config.toml
n_layer = 15
norm_eps = 1e-05
parallel_block = false
extras = ["local attention windows", "a smear gate", "LayerScale", "weighted sums over earlier layers"]
optimizer = "muon_variant"
doc_mask = true
dataset = "wikipedia_en"
Each number is 500 + 25 x the weight over the matrix's rms, rounded and kept within 0 to 999. Layers, rows and columns count from 0. Numbers have three digits each.

# layer 4 attention query, 160x160, rms 0.0949, rows 95, columns 0-159
511523500520465473509512505501534486527498473532528505520489519519492562495443532521493514486506495502554552459482521540506507493502545521498526504511484448502486506496486498466463497501514474489476479483501480499422509486530479488522514509532502490496519492502490506449471486490529511511506516495480472495506489524471486449491490498527489509560488522498498532519497456486467530495519465509525477521492508494438479475525553488508486502482460485474495467538475513552491493506499515
# layer 4 attention key, 160x160, rms 0.0999, rows 95, columns 0-159
484510539508464503534481530513488518517506490512508490530511478504526544468488478534499496498511490497529540504511516466504545507458434505514559482520497503504504490493501446497495536524504478493522460507541514503530521481498456496480480490519526494506501458519508479530510528478453508470464562507492481497496556524495507453561531499470488499516494451482506493498540511483526477537493489510475511499479485510483484508530493516481491462480494438470524523498467514495519468489516494
# layer 4 attention value, 160x160, rms 0.0976, rows 64-71, columns 0-159
470510491485526484465561532499510515488510506508491538469521510460468483507532525492475496509496531473492491459453483479499474547516510506465508562519480514493469465518510534529452478502532494521494543528540506484526478498539520496494486469476488523507477480479539500484466475490510481540533484476525518508516512530513517527500490511457491504497522514492522504480516461461507476522496502468468518523483458542487475477493508462489515493494465471485450511527467494529500521552539479
478490503507497525558492502534522437501495479542475522488516492542484511514542492521553476507533494491436507527476494500493519493501481521473552497490491519512501469509495498471487546500500522500547519500507476509504497458489516511509513508532504492509473484486504470473493492459489514531477526529499525479532478506498514490522514468483549533513517481532501535485484501485559522453526499502508495512513470463469536499465492484509497501534474517492479520556504500523475470507514511
480514498490516485499469488514541525506540518508473511507475497507516497489461515492521483490485473521503527499470491496509533492452525492552506480486527484474485518506513520480523472477507505460483477476509492491507487504463513488508501476474506498488493472459497513511462498498515496533488478482484475474489503519507490512499503490520486496481507494517465494501537520490487514496506509510483505524505550521481448493525476519506486511477511472499504477481529500488531524517522499
492448499467508502494494488503513557473492490527484483487521491527528542499531495523492478478459498520532491470522508488528498499499517518504473523497562498489488510482527494505496516467435516512484506493450497476535517513531487480490524547472513500515532504510494518507519487494522456484574521506479500549534459438532469459488523545496495520498471520502478485530544510497483501486483494499504476465485526513495503512473532523565481517532522516511482482516511527493457472501512534
488491517483499521502509528515507477483531515512496489487522531515489473508527507493490499504543464510499486555462511497491499503493523542530471501541532491467484549492538516484564499460478516489480500522524528485468524510554525478471548510474536469472492554501505528512501528469477512538472468503496531528514472473538518518481489489501526483536451489481513494511499495489518482527450479511481508509539493533519486489527514504480500467475488478526508528553459509481468507498530486
511527500508487456482507502476466527511504528459511469515492479529533511541497495498494463486516532537505513485481498504502453512468532486537472519502500510502490507516500520518534464510511491468454520504511475489526518454520507471493482472465519506494521496510461488467516474511485481470517507519471483464493526502511540485520460472489515548481540477505481502490478522474534517529496534487504491514519531498558479492510476553493489518492506524513490504524523507482474473493490460
492464515511476529523494532478530525498476504522539507489496482489458463535531488524464508508481523450527491493506471505506500520530508490478487518495552491530476517466503475540546478467521533470454506543472454504496521502482465489466478513511500483490502514495504477506547476508497522484482491507473533492517494485476493523502482468483518502527514495461537496496449508530524494518455521536494507486496473501503530505487481515485497444469542501493512518516448488497489488493485516
482456472523504488539485507514473491471469507490501508478488466529460493510505528483513529506508452503504495538518477494466499494514491477515479500501497499505518516548521515522531488491525515482502505467495545480488472521516532460477507511497527469512491516478482454497510487503451511504501530515531518497515462482452516509496511497513522513524491522502481495468481507504507515481528513477493464503514483524488500535504495480510520514471516474493500492521530479513502477511488505
# layer 4 attention output (transposed), 160x160, rms 0.0926, rows 64-70, columns 0-159
481494474544503495501486485522524453504454485506496505498511533527523494474528483509531483518511505505469494553472503531521500486531501481463524514514454506505473489519470513502523530462497501495486487497452465519484491465500495485501538556520525477467481529497493508503518518463485538487467466476541503490510489477476486511481514546538464475495474502533546485489508508478474469493500510497464529513501510495531453507515490540516476516462506495482498564540474487472498510515531474
518515514533495485512487487578518527481513535545504527513475558466471494534515491525521514542523535481530489525495499445492541480510510486498476492482530516463505522480522483478540476501477479493503514504520504485524481523481466488485489497521514484437445501459515495499549490513456507526489538448494475522518465522533506485511515492465535502516516488490478527512492518492484496512497547480507504495490454503496441508518504458504515497482508491499515563471466520504493496505502506
519480536491483492517457481488520528463499514511489497523496486530523499493504468474494472469502493505496506494498498487485489483466487511502480500535500507506553515499488486519452529561501529478517509532495482538460507490505503493496470478478515494515490485497464479514473492534516495507472517548489532512518518475490519514526537475500509467529455505496497530510498520535525511470497481486503495497496501519504495525483526498495519488488528501513504464549509514467504504449483501
518493511481470504481482516522543489510525515481495487508491453488484492485476461536486533502477510499464532474488519535487492502508496489493514486519485501499498493490523508453438509495475508512504523477513533508471570490486478541514519492509482502533484521531462517540516508480522503472472479486491503538461492515458487511549488517509525513487505524491519505524516489457502484453518483515483515517490529497496474525521488486529498487517526507505502481461507460549501501494482455
523497506465527447513495444507500471492525469521465494504500497491509475492452514492533474480518520491530490475548495531478450484507498480477549493494536526494500491498476519480498499521531486474508487506504460492475513476513496522490479528465488495486470471525510507514532502473520483455474510497496490525553495504461454492518508507526525515554524483517475529491453483463491503490525481478508529479510521492512488488482489522482491500477523483438483518475535499507485532518509502
495513492554496529476526484508466526467504501501515523477530503494547500488514515490510485500499479494463447469498515529520517441528493486504537486544484484477517510481540511464514515519494518500510463535526495502471544516508514547503513480470539468507498495475500473488511496478546490484530477535502499492500530451522484529504527520545534488501475456511491450530494505525491500506481516497554487496520536521482498477506470499489500483488507516483494513482485495472507506511491531
491530444485507478464510468490468448502520519483510521497493499438446526503473529530540519497483466506492491503491478522497446546474495496517529497472503499505484497502535469478516508443484478474500498495498537502486506474522513540534526505498485500512487519494512521523505495496475476454501519503496522482485491482505506498483512456527476448476518497496498515530469499490512460495477515517501524462488484476490536487511502507507487525521517491537491497486520485530500513525488523